Weights of a small GPT-style language model, trained from scratch on English Wikipedia.
Architecture: LayerNorm before each block, rotary positions, no biases in attention or MLP, untied embeddings, normalized queries and keys, local attention windows, value embeddings, learned residual scales.
Each number is 128 + 24 x the weight over its row's rms, rounded and kept within 0 to 255. Layers, rows and columns count from 0. Numbers have three digits each. The size before them is the row's rms in percent of the matrix's.

# up: layer 4 MLP up, 192x64, rms 0.253, rows 79-191, columns 0-31
# down: layer 4 MLP down (transposed), 192x64, rms 0.243, rows 79-191, columns 0-31
# gate: layer 4 MLP gate, 192x64, rms 0.298, rows 80-191, columns 0-31
up79 104:092125140089121091130100120109108130150123119138115149124130071106145179097125152147138172090147
down79 108:081118167081132095171132142106168136085115146139122115092134135173102085122101145114147091128128
gate80 093:135119118131132091138115148150103072129108137153137124157161129072140127142154160107101137111117
up80 109:104131126130118123131093135166073081120125112136151119183147153078146117128097135114125118086131
down80 106:078109138105171135143116147122131134148114116124106111120110117113122109159117139155171135139195
gate81 093:158117129148187114110115151137147156148116102126137143122163087131111117155140146137081129160118
up81 105:120110169149184143130100092118115184124118152142125139160147149097152134149114179126111131096124
down81 110:146107117092119153133153113114110103174108108166162118141096111100136124101116078173158145121117
gate82 094:109131112160170090158132135131109144167124166113174121137114081123117189182137128107092135164117
up82 109:106143135119145085068127127140176109152150124111150137114099097118094120139161154174131194140127
down82 114:152153128116096120045101137118146110128136081149133089117123163175121109089119115145152109117163
gate83 104:116126111152142063159129184116135112105136147112129149147111162145125085127147143093076125116100
up83 114:096171159105163133105153142119152137155128131143112126128156120136088134118164107127133104105160
down83 121:151073090143140113100143070150126124127085130130130121135109156128108134141118135124115090162117
gate84 086:142116128153127143140168134135101133106133104137124118126133096095167158122187144067144091090123
up84 101:155117107137142083122140142126106129104118156104094139128117135128153148123102170092091127150079
down84 099:165124093095145083139119103169131120124095128130069129138096142108151134115121109155121099102101
gate85 095:166129119155134123100157104122131121129119149136146129152150139125129143158156110097139089149146
up85 102:145126124154102134143141120120127129092132105139108126167153132131135132094141159098148085178107
down85 106:077148134143110126164143119103106129160116079107087121121162129128137109118124118080133172128083
gate86 151:164112119129145109151143176165100152124102112152171146135097128122152123174154142108085092135127
up86 164:138156144153120098120098142095105136152143091141128089123105086156135123172105160141124108099145
down86 131:143139174118117117134122177151115127151183116125120133145082133113153128127143137076135142117121
gate87 087:135109127129129155162109136158101122160126121159169169131091134141088116171138095102134117129124
up87 103:150150101121131096118165145099144119098119161120132101102157166102162107092166110128113101160190
down87 106:168082129090149141115148126176118137102156106160140139168152105140103125146129117112143138140115
gate88 113:157157101138130101161171175126112120108110125143153149109134106124120085112228132129069130126111
up88 079:098124137096161104095101103162120134134122108145091138143098138100159168137098116144156148114147
down88 070:097138100120096165099119145153140108132156152069152125116140083171099151159130081106119114144117
gate89 106:169099120136147143154143142154145089164118140100171107083140124115119112151179140132126119136113
up89 146:089105145085138136157093127105136108167145122145141102159179120151131115129142118089121156124139
down89 141:112118135089165154125106169130150150179086141111161097175163142113094115130124105152126145114098
gate90 104:107122088117127109105123108115095149140109126163143136154161153114124135154131133108111082119160
up90 121:134139151110150145132142115141119168178088110135174180090128115161096129131143087165060134153106
down90 122:124108145105107117183112136119154123169136147114115116111125178151139101147125097148175108107099
gate91 110:164113131114151112122095136136155131133109122130163126140100150118121131206146107143096135135170
up91 090:153125072145127123139149102081154131127102181111131121126151102123129136147105063149145161107175
down91 094:121106151121114137075129144115160139110085150114146146125126112143108132196128116120132132142115
gate92 094:130097114134144127117182139114165152151092138143125138124159150097136112114149150131104126106151
up92 117:180152131136145146120082121144123145135116091130131146143105094107166137133093093151097099144174
down92 112:143149143097149078119118109139163123111142150151129128114124160176150102125124102151144073140157
gate93 143:139100116149156100140132158170095117126070143157171150137106121110144126163152137129106131122133
up93 073:116093157136152134098085076087120118136096132101102097161106114143141156132118156134157137101164
down93 070:132117094111148106122131166173129155096127166111139154148112140122103119125155174123138157121112
gate94 091:130132131098112113164122114112106155115121092156122152127092164097179133132158144149119131100134
up94 111:125100132152150126066116120138131148106143098150126162123154180133155144109128095130113157123143
down94 112:141124121106123134158163133110078147141121127122159148120091096100090131142166129130106125141115
gate95 100:120151106131114107138193166164124130116088131166131118087100112126117109171148094147133157122131
up95 083:128159083150107113143110153113170070122116169097118096137116128127130104146117125113130140115122
down95 084:133141151068137123113135175090137093110162139085106136158129122109090160134146123140148181123141
gate96 095:130105108128117117175106147106123078161116137136153150070160160124171124106154140119102114134053
up96 109:105128131093117121162112109111123098147081140144137183096142107147162136110130140171129092141132
down96 108:107136119134159139158101094123082105133093156131145102103125159162133137073137133166111115132098
gate97 095:134098120125130138157127180112134142134108104124117154147145132111100134152151055163125127123149
up97 102:111163095123157100107150083158099092139149166166148116100121133152170114127120153090107124144127
down97 114:136128120098113125164121132142143114146141152168117103118122115107137147167168104127109135102167
gate98 093:155119115155159079136113154124136124146143105160169165133075107141128071123167111141118083115158
up98 095:124111114182169134099108131128120135123162090128137139127087130132151143132140099166113132104116
down98 096:088159128083102108126111147155126102168140132158163120148096126128150098160121136084158119162127
gate99 102:169100110153143131112135126158143110127117150134146105077123086124123126170139126143133095130129
up99 116:169132082158129137170166126095107137123149137100150139059138106147151103136091148114134125098117
down99 119:120133115144117137128149118112089174068165141097104097128108154159131145142116118109149124111170
gate100 105:122106133121134125152138148170141106154114075131191135171141116142131123145098137144112107122124
up100 116:103133141148156115100145118136126063138107096150149108161186165142062090135113116137136095133108
down100 120:150103149084124143148164100149142144131142117166138112115086141142100160064140111119163133195121
gate101 080:117109151154151102122122117159117155135133138151122158178163097139128096131139127162129096098096
up101 085:145113113136103163097159124123101163116141149125117130098123108112068149136119158102139116125129
down101 099:175152072117132169148145148127131099141125100095117097090122146094168137150103144101123160173176
gate102 116:142104103124134138144099127126089134132131135142150140163129124093170150109210130116095130140109
up102 142:092123123115132179088135137091117157129145123142140157102124113104129136130167126126147074091106
down102 133:147117090110127098137103098134082132155169123115169121125121095101122140141129133152123167109153
gate103 099:130138127187136111113123156125130150127128149112120113157116115108122166171134126138043134126123
up103 108:105164158081120146100161105129147089078120114136168132078134142144165172123126134150149123119133
down103 109:111149136096121149088151184088128121133135140137129123167147140091137123132121122118140170147112
gate104 131:160119095142149091160126174176080122133116122149160157114115132117161126175156124120104106133120
up104 051:153106122118135140169170109124121097112098128143121159122142140141109119073149140163121127142126
down104 055:123114133144114153150089129134143101113147092126102117119131137119137112080092081139097166192114
gate105 095:162130136122116176111125173148085124107146110124148153142117126095112132115158144113109124117095
up105 087:128094160152138173118089141145109151103168128119111092186127133115123103120128144091130115124094
down105 084:151184152131171161149104150147150109148131156084129117160094093152097094107167103129111127126149
gate106 093:120118118136127129158142128121145126120094119142146158094085112119153121205139092144099156145164
up106 097:085100118128171072135154123120123105197155138154123207129145154128105100138120119118115141098155
down106 097:148136143107123162141123147140120103104093139123135109108127068160123118131158108121126155163136
gate107 104:145124116117132141159120144144144104147079108118184126115129124113097119162145133135147099129126
up107 101:123104160115095138110118143113128107124121137152099091130157135098107157102146117101141088117122
down107 102:105128151113101147134137145095143144116164110109154118119172151123106115147125153116161102138127
gate108 109:161110107130142084171155157134092120141132114132143134135149174130118154110181139115135135128147
up108 110:118124136119137102160151134130135083127122078118174159140162090128086135160140094124127110092127
down108 109:139113100162107141114099108160161099130130089150139136114158093134127105166135112126126093109147
gate109 010:121168121123131128106130161159099120093147130135156134148110125149110107110101188090118124124154
up109 010:123129109093153152078143148106091135105142119124131144142118136155095128127155130100159117149146
down109 010:131092096135116095077144111126103148116098164128177113104098129123115159104138144118132119122113
gate110 089:132117140166156116124115162141146124117108165103131102136147124099145134190157140144088093108151
up110 100:130137090096131122156176140139114141146103125156121097133114121147133142108142078082161197179127
down110 103:128125084122128105204145128159164120139115108099131119145107104089114141144106130097103142130137
gate111 136:150109110147150083159146180159102150129110114137175140111098124109149136174152126118106107157115
up111 070:096123097099111118132123145155109114133103170150107187161148150114117097124168124119116135129122
down111 066:119141097126113142141106086142168101107140156132107119119119129113105163062111130139129107153080
gate112 124:119142128115137101163114160132114143140127089133178166115107147142140142229141120114101126118132
up112 106:136103149155115148123153131121146109097175130086121140137093134136090128130119175137142116115139
down112 101:103128152144127178138151137128127138116092123142127189111149161105171129125130153159092130116157
gate113 108:166131112140093065168138146116104130146108144123168119176121123120157156116139123111131115100101
up113 124:132123138134124083150173149118127136074126145157155132133117073122162157142134150117125178125125
down113 117:132103120140167155157146169113123135151130116152117105141096139120154104123129140107105165131108
gate114 095:143112113104123123081111147135142132115130157119114176153162187112157144116154126092116124099111
up114 114:142120146190111104139098129125131146089110093093122136141165128148113102118125135127092171132075
down114 107:101104151068183132159128126133144136139133130169129177118131095122103141116123105149098150172146
gate115 095:159135154096112150185136143144106109151137121143160129160117137118125116120137116089133107131133
up115 098:161127160131138127126128133148081132163142136103162113166109085140101103118130107112115129132105
down115 099:138126162155117118155148137114149124146099112132158086115141110100151109123139115159139126137156
gate116 087:121111087108125143142090118093136159092163101150138122138147186102141133129120126130130158115092
up116 106:139125146133113119147142140104102153119177076159138113108155167108128170111076148110107128160072
down116 107:090124112133136160106145119159154113146095136160126111157110071143131088136193097146090153125135
gate117 095:126102116154097100119115119124131153119157122160147145078120120126179092161139156103082161128109
up117 114:169139110133177128145137147113122130092084193072113124126199130137113134116123140125135103142115
down117 114:102102102136163078138146144134141130146139178130152125097090104130164123156140107085097128108152
gate118 028:115141091118164167187157142142156134133131074106150115112166103118113104121114121116120110157169
up118 023:148115119160155126115161129141098112072125137175157129105095162107147139124152132108135088147133
down118 021:137109125112081123113118125088117114133151136138084142165116129117136148172127127106088103163150
gate119 105:144100139115127167155139135130122119169098118174187144132108134158142110147134115109115115054163
up119 100:129113140137163076143164148116145125111121148087128100134107157150139153164125099130148143153119
down119 109:167150147133145073098086166124153126103135121108108145141065158130129112148111150117108151136163
gate120 084:193095128138110127151139133135120136092127101121140181153145117154105121142152171103101132101118
up120 106:065140104124150117125156149138129124149117157145128128092130146128150107112132074120136107158154
down120 111:167093134154146115156155119147130147123109113148170195130094139136130128130154133092091141114108
gate121 130:151107119141158122146126151163088136138095114135171149114109123115128135174154114108119103123160
up121 088:099159142100092103073128134158130127115150136151084152162148160129174066102115120129120152134116
down121 089:135146156157161091161092139131163146152120133084130167139072134130146143139136082138129150101115
gate122 116:091137120121120111134140147170112112132115179163127164154158127100132150176127130117114124131130
up122 108:155104092143146137152103158115125131104122074100134112110086148154157086124165107135145100107118
down122 097:165139102132105129139099168106135107138069145116130085066087156139126128130134124147078141098148
gate123 080:114144171143180112129109157135096153116113115122109095122115101118190158185135121125118129156126
up123 078:087131129102119104083122107128159132152098121141163113115158156185099108155125106134128140109113
down123 081:111125091146153111121140157121160116129183111126161120126157113103086081143087153105133152113163
gate124 103:170084096108114118152161114169107096160105126155157156128124151111137129170122120123151112128113
up124 097:162126175126111141169107123144187096125078130117120164086173142140134114106114102175126092131137
down124 101:123132191148122092155113135148098185174108159117120128099120110176114120096133090149138144137148
gate125 089:179124129137145126150138120140114130130126144118158171097112111091151147139139128157121065125141
up125 084:139133120125127128113161107095144164119142095160108110116105132140140151126189079132078157151149
down125 088:155083128163146142169134153144126146107118105084109132087095097163140136111154131103147097113138
gate126 105:138130115145146121113156158132121127102157151103117143173128138078125143132130137115111132123114
up126 092:138163120145190146105130175141122128142135133094102091112085125129137113106098142093119137144138
down126 100:178111175114151125132148107165136161118116165129070168112092131134085143091139149114141110084140
gate127 085:122093104114155124129132123176129084123116163112127108122135113142124130170161112143126122164175
up127 100:157141108121147144182083103077107148160099129113103153170133159158165114111124101108160151143103
down127 099:169141124130114133137146123132121149110115089094096097102138118142093108155134107114151163109113
gate128 103:135102138114122095143153126137080116110140167175156148138153154073092120113148141110097107137121
up128 079:070142147119132195108167139120142105110130165117138132123129145121093101160111127168121130140121
down128 082:120128126180096109125124125120138151163124103124111131107110175084173097151136146134137116144148
gate129 095:148142105109108110120164100154129135141077144186138132092118154112154099121185134158150123140144
up129 095:073133115133139148143141144136119091135116116118135175130118117138156129124128044103108121153107
down129 100:154144109135128118153167129160126108138067144143157144132144167136142103151161055145153124135119
gate130 100:165122088161135116162140159138124113109115186134126082118113113140154163137170111111126092135109
up130 115:121091133128158088145139136127130152163105120114169110107169121084125121105151166071131113161147
down130 114:146098115146144106122098159150131130129094123131144121088141148148146100158115135168085108134147
gate131 094:129143128104118094130098139173105109127115121141118139078156134165125096141121125172152099159128
up131 093:081141142112151105125093123133098115188153122153121097136123116121150157123132140157133126128139
down131 097:119127120112102121176100128100146114120135104154125156120151158160114118117122106120122164147088
gate132 097:141122108151199123124121134119122134132111156126138129133130125107189171139177106085092092152146
up132 106:134149115117160142145108167104127146145130098146195124142125137146166146132149107115099113150146
down132 110:111116077129120176126095150109123138105148097121110137150172093136066120106103120117153137108127
gate133 095:111154097070091142087128113159101121142126145143140130117113150135101119132150157135145150112137
up133 107:113118103151120101128131136154170138123128115120109127078068139126085117146089136150157141117165
down133 105:170115144140163140148126139106131125152104112096111127175164086146162132138130129095098117160105
gate134 094:152109137155140122154170115126149159150120127128167108131138117116088148152148141101125114135109
up134 099:120121135130137126143160163140129162092153115134135088121137123127116102139138126125144098122068
down134 104:130145138146056142146139143118117169129129138093084120164120134116095125148128113106178125139120
gate135 141:131114074114139125129106152139087165134110156127168141142127139105154144159167095136091106165127
up135 124:143129158150121103156157151152153114102155093149105156106115121117132089086086166107169133092075
down135 098:133145145116132062164157137149143143135112085103118126095117176130159103145125167158117132081091
gate136 119:143116107141148112153114124149119108137136115132186136114129104118122122181140142130124116182093
up136 082:144161123124101125112085088110142134127163100123106139108135145150116107161109115150139104190074
down136 077:116127144156158084109088124131145122075088136119107178120144119098133107111122106129138122165130
gate137 093:144139091151124097109115157125114135123099139131147160130142149128127130162130116083127081096128
up137 109:145143105164120122067107136135108150149099119129125159125128111161117127132102120139121098089130
down137 111:107112125112108116127134111111129159138126131105121127127176126149135137131111095111137100144102
gate138 143:132115087127154098153139165167096146109118113149160156114131113109142141157162120113107100134116
up138 084:122131154144136124119152146160129119157114178154148144126068180096126110149132116124110131127146
down138 078:139153152150104150126120115099139118126120135117079104116085117167093115121106125153106129145115
gate139 108:131086096106169136167118128149118126126132124128164151135121124119168131197159112126122101132164
up139 076:132109122151173128171170122094122112138151169092132110102107073085098150135173144152141100106145
down139 078:125112104111075160129149158106128151105138130146172111118134106133158099138114114150165114163148
gate140 086:129097116124119093158180167162129091103088107188134141111165138111114133126133132153112134112086
up140 052:103148150111096146125169119124140123132073113139122110104156129132091140135100098152131135110084
down140 058:171108141129105134104141085104167099167092118123154137090123125108137118192147151139113123149107
gate141 085:151131105187138121123111144100105144133122168136162137138154118124144147168135131085088092131145
up141 094:137128127184156131112098119141127132131109112142087168111171149131105103145118154108108091099157
down141 100:110121130166114147114117145121105150130116109090125126141186125140107129158106106124146119140152
gate142 102:135124104103159137173111126111137100161129132106166154125152144128128118142136115112126159096124
up142 116:109120096115097103161111143123106155101133108147131121135111126140114100089141101130110111137113
down142 118:145147147129112103105137132122113143134152148135123095144125118133135109127163159124139102143133
gate143 093:115109135119104096201175137160137128101130132132127108157146139102131126113141178131125120117099
up143 098:153108113116120132160147136109136108166138126129157115156111107115128139106124170051129149142083
down143 100:158168100165148069125121136154142155122113121101113107104138107127150153137121131142114131154117
gate144 107:146118118159175137128105127127123136157131179119167134169085138096145129165118137119128108104123
up144 090:168128134110117154175148119100057149126124143129136118138143094100140154087126149109138139166135
down144 092:091139103121126137145167151139126108141145164118066122138130107141121150145179098123137135116100
gate145 109:126109136128172113151137142108099101119110168145158131149147139117194159177158144098090105110146
up145 124:091161119101076146122099132153142189119144095133068161113121133125097110111106098121133132140124
down145 120:114151086163085113136154149124136145159168124115160169126128147144122099105138132124105105101111
gate146 097:148135114104135124114102131129116145157140121159195163169111110129121128167148120153130086119128
up146 074:114163112110129132090129111114058143162153127161132131132107110128141152119154136111115145176110
down146 078:093167132135128153145109132142133142128129158117143145100124130127133094065139124052159123147128
gate147 090:160105121143119137140164126173090135140132173120101163110142124120139178170135135117138110150106
up147 087:151097128113086150155140110158104111130116148108081133144153132132130150133138159160151111114097
down147 094:121102160124110132116142150128128118116118129111111088125150134165132121138092148122165118108142
gate148 104:135102129110148117160151128148152118103106162108141126150148099103135146143150091102124124190132
up148 113:098123134095133093137175168114155111135152123134118114165156147151171088126174111131101168130146
down148 118:130159109130117117142106105131137116119130119128112125126177095100091100109109107149116110128112
gate149 108:130091096094131145120200137166114104141109134156135122092164128118149157109134147151148149128109
up149 097:143119116101115139119156103111144089122135089165156114143161144132119146100158148166137195164142
down149 100:140126076121131118153159079106175150131095169148144108150118139102142152072146146118108156151090
gate150 014:152124132151133139081154128127105120077089108081106153095112165102144133121147117108110136167095
up150 012:078130090138120123134083120165121116138150140139130109127157144162093127141111174150114151155148
down150 011:120136118097150142099137125157141196134111126150146150131137117123110076145135138079109161097151
gate151 096:121058121123157139152121132137076150147075129143162123141100113155105124160145110125119143112141
up151 114:136154109132105096117141129116172150061149132092136132062139147106137089092135119134160087162127
down151 109:152166139148133082128120137105159121101183113144140144103156152056145109151124119109151093143120
gate152 077:148125092118152126157103149141081139127103153145174144111112147071177163128154146100089106102124
up152 100:105114142185137086138162131111162115091127129116099123123151131180108125139117104128168152146141
down152 107:116100111121143102141146168134116144132094158155182136133113165094164108165153128076098130144092
gate153 082:128139119138116098188155138136142105095116139135144151158141122123120168141087141114119119155056
up153 053:133141139086130159158177117113109100144131110122124127149139123119161190084090110140107148115149
down153 053:115140111152132148104166157163153089106150155138134069121100101137131130138087156134142116130120
gate154 091:140128125117136115141167127110108137123102101098139154173121154122136108167193132137119119138155
up154 090:115125118135108139124108126167138102128114175172116122078100084138121154118103090131125118124091
down154 098:137081090140135112124159139120145136159122117111153155122129150109151117164161095150128120165166
gate155 093:163090111103114153101126171128127126131167115161169095118120116122153121117175106121120130119165
up155 104:140108130127103156127096161099152133118146108142122116131151142148156105124153122106135113110172
down155 105:122150114119133118109124111179131117133089109130122104130082115163129163155103150146103113140093
gate156 096:138085088119127127142134172159126100145137134140160109115105171095080117138171121133128150112104
up156 089:088112126098120138158096129129104158133160168128111117163152156114071120159095125106161117073128
down156 090:098150111112168126172150108124153121148092151124157073097128092159119115133110075155128114114134
gate157 102:152125096135086069152102183157113146142133169130144181112095108126137127152152121134086155123117
up157 116:116121107131094134130094151113114152123170161104119137119110089155130098100148150148085160130114
down157 107:136154118153138142133125106084103131142124091197149143166123151153137138081107095112136100152126
gate158 086:147121104141085121122127134171118109086120090081104139137101136147127119152151128172165174141119
up158 107:138144101114102132092148168117138092106145123106116127137105110104111134139145138141133171134097
down158 110:099127150102154122162116092141121147171116151170134122135159133122159121097105140091127111137156
gate159 095:114147100111138077078133162144117130199125158157129121115101133154117104128154091159101140128136
up159 099:135094149144105147122093123112128123133128155134128141156098090133077144087150124111123144137119
down159 105:172109145121121133153110102126141134114117114118170138126105116159155120103101181103148083134129
gate160 097:082100108095113130135123154128091169129103135132160126163117142166134144156137146118120117123084
up160 113:078139129086106138152120139099092155126118108124138126180121133175127160144115145131131144112089
down160 125:096132122072109147109135136120123155112108129112120106151115128219138134108116125148129148128087
gate161 112:156101112127131119199127146135116126155148146132188124152135135117118141141135096088152107117134
up161 125:136115164102124171162106110110088083161179140080175099173142117137104139120133107123144134117151
down161 122:128088166121144153144110165101181118154115113145133074115161144149094101168110120117142136164133
gate162 113:136111108123128087121153165144088120129080092130141182133108146112125110155169141164095132105133
up162 090:128115128135160110117092131129159174119147156150121095111131122140121101142087094114152160143103
down162 091:118144139105148110130125143121110156133128128138110137158087133114141120086070106149162135141143
gate163 100:142116127126149147133115137162138113145117133131175116115095104133180129183141102116144088144156
up163 103:140138099165146140161148139130131109146099152102114137103118091136159132124113164132150076122157
down163 108:133115154133096108097105135111146122075127107161133083105090139134120108148161118120098132141101
gate164 096:138084140102149100116156186136143106118120091134166112133137136118151123137145163144091113104154
up164 108:131124152113079153109149145132129135102163151137120106089143084129074132100151150139115153122086
down164 114:129146148113125129120148127143112125147101166125104161120116188142144115146077153093142118138114
gate165 022:174145116107135129164142132114139118128123099130166169135074139131143136107189100125152121088137
up165 018:113122144138138108128144151093135193117127178093160113119076143107137133125121098079134187134153
down165 018:127119130148121133128179123128102115096084126130115102121176101175124153128154130147150116155112
gate166 091:172126125135117131147123099111099136114184172168131136122171126086158180139160148096085116144084
up166 100:119130133075117113126112145159095117146101122149111122137141146134100089141114129124115165129105
down166 105:097122073132094130120111155139121167078104128166100117134121133102108121113162155165186118135133
gate167 106:120109132128184138129102148144132111129087105125140130134132162115107144200136135164106094160126
up167 125:157109110147153161107113111137145118100125133112140135136088161117106132177142101130116118152167
down167 133:145094069122126131121125092146111161100110153161152147127133126117161148126079106132118102153151
gate168 107:156132168144137107164117169129121124125125148129144134080090145134133142179142090150120115162132
up168 100:130125138107160148107171117104107137162113074163111129132155126100182141101118163136094127102135
down168 098:158115097157156146119092163158082157117138157126131100101137131157152118101127124132100128090061
gate169 100:101097110172147099151137137114095147107114172120116117154111190123130141179148100125115143114136
up169 101:148098129140158102118112109104107176168120121106108130137142198144157123139084095122104154108099
down169 109:145151132104089147107128145146149150114129088144091154114182074112124141080121163128125142139118
gate170 098:128133115150124118109136166152111163127164130173140163095070106118153123161141152124136124115167
up170 089:150111166137100095107116130123115157135151102143125151103075129116138110144119159166130134117163
down170 090:101124101140111135121109133178120111100086140106160138127184137158108171094139094128125094107094
gate171 089:116117126115126099149171136153117120124124123150155135119150112104147141161128097101157132130129
up171 098:174116135121127145097081124131133082141099098128118155155104143134112113111144115132093134144108
down171 104:139096088133125107183137125162142109155094169148117101099117174140102116142149134116098117127138
gate172 113:116106121101147130167109135160119135157075111169145142133105142110107118179142103132121111104166
up172 118:097097150119156136134118146114088128137131102144147096149122091140078124130125103144111120081191
down172 116:122092084080100146128175139084110120106141123150123126135125107177123108153149109153130113145164
gate173 083:156140089125156123152096127133096108120142180090132112139157095119123119167140134129102149148106
up173 090:133113159165113128101121131122163126120137161134098165127108123161157168153113147094131107077138
down173 093:117114149153113149112152121139167140132128082135140146094093132139156180125177164116150097099085
gate174 103:114113118105123071120107136133138120156126127118128118137127172111086162208154129125124119131159
up174 116:128116146124119105106083110108151139150169135087122106140143148113071180166134140125140148139144
down174 114:097165144112099162098128127140125108150148109117123100122144150155145124114086109154133133144089
gate175 108:134096099126158167148125135129120078179089086131131140144124121145130101128144116139136096140144
up175 120:109130113108134139116109133116132138123103099124068172165164161136175112081113118126121123147095
down175 121:147140141150160135120121109129135081139130138086141158105121097149146131096113138162148127147104
gate176 092:127095126148127069144144145108131086113124119136151118128138140117177130146201169092117157112110
up176 097:148108122154136149122132135139107163092139119116109110136080194102133191139130120143122138149127
down176 102:116147130140138159177130102157089154146129160128097143124163153080119160100094126144138108153109
gate177 105:133097131088124166149123128162103135140090108175159195141136160140146101118109100142118114111135
up177 123:160120148145184135144135108081099148124131114119134164083133141122093150147134122133134125155159
down177 127:177142118123126120102123149149117101095135133045134090104086094140136124135137174175120119166109
gate178 090:129133118121157148121121144125101127120108161149102137120139137125126107152142151136148145122086
up178 099:096134097124198167141093146107114113139099139135129115115146160126124157127103131133131123133125
down178 103:133126117136131158153096142125138137134103158161124087154169149144125111088126166094132120124090
gate179 148:134110085137164116153151155156106129126093154142163131133126125123151144174165126111108118153134
up179 138:116120101121163147129108094099128113159093161117143096162152115158127159158158128126117160161148
down179 092:139115116086111202121119141126118120114136148114160124130176118153062133137155107104154130139159
gate180 103:096110135120112081107116152174087129131130147134169154115116128130154093152146128152121145145138
up180 097:140148129111130152179102111106153130116115153134069137164147155142072163117146074119114124120114
down180 098:113154144121145117140113126098103134164162083153128115128098152145127118161161112115115127155110
gate181 104:159110089124143125143116158136092131126147131123131152121098117091160148161145126092087141166104
up181 117:129172173137098112101136135113147119122147130111121140131131122163105121134109142167135129129115
down181 115:132112133144129164106132135154116135112139154134118138121153140113121154113141102127120127146112
gate182 123:133112090113143106167128173174098130124104123152156169118121129105141124165171121111094119139126
up182 020:131128142130156152121163090164134139132122176157105165161141162125111103174144095146145105141158
down182 020:127101156096121107105127078127139130098112119138098114169143168098156143145116093174132125100122
gate183 094:156103113115145150126186140166137130166105126108169125144130099132107113125171118133132138129130
up183 109:164114101149097144112134144112179137126104114136161164136073129111139130119151109083123129168151
down183 117:164159180138095138099096138093137128113124152138092131132141149111128148141123137123100148134119
gate184 097:175109130103112123158166168156121077110105087119121105146165133105098108146164145113146143119102
up184 098:085130129091154157088127106148159164139111133118153132120136116156137119124141107177127144141149
down184 104:123109114115100133115119130121123157126137098141151155111147139090126062162188134123083151161151
gate185 109:111134115124107112161123157149103166121099149119105127136118094109128159103113132069119132167119
up185 132:108134151105161085099125081166143174130124148142094119105147155121114140110110153133124122127155
down185 129:099182159138160099113132107118122162116094108073113125130143158132125090122122140153135146106166
gate186 093:133124108178103158098136197109122120134108157090130123141127129133094157121196123102086135152119
up186 110:127156117147132162127099138169104140138138096116130107132083134077146125110149122130134140132089
down186 115:130115151149080128134112123093174122134153154142111156144121139145074154126103114121146094137152
gate187 113:134116097128139101155133175177083133123112116153164136120098133102143132183163127128092106129137
up187 030:086113141135159115100124110155149123139127119115152127140097147108125103132117145136144222157075
down187 027:138139118127146110155106156129139134143117111104162132157075115107150108144155154106118116120078
gate188 098:152107084146120101162139138146132135115142151158154137151139146080144161138175134082105094141096
up188 134:119145157113132143133123091152077137131086145116129138098108138143137106120122096120134121115201
down188 120:137121127144093135158121123115103138120118136183138164113125134112113136132158103112129095097151
gate189 097:125111110123151144120127156117051136147156150131188143158134125102122156152131149124068139132114
up189 101:124137139152136123147135137117140094124138139145130101113120104148161115108125130123140084145193
down189 106:147115111112136123129131119138104107103146141134166121111120113116152161169188166104094157138124
gate190 100:128103127104111120145131128177114104182130136122121159112136081118116109135126083105133099166173
up190 103:133112123158146078140148124116158141134090139114107133113149117131122133137099098115144088167173
down190 111:157142109114107137086109125131116147087138144175109142124104140090141136158175139139128168148108
gate191 099:161109086160139137183117152105105162100141108107159095157124107134122135122197128138100100145131
up191 112:075134087152121141168152175125120138089134117137123109181125129108123140096173114132099167122111
down191 107:157131116143145132163160161117069141155123118158108106142118136168137130142131116127130076129138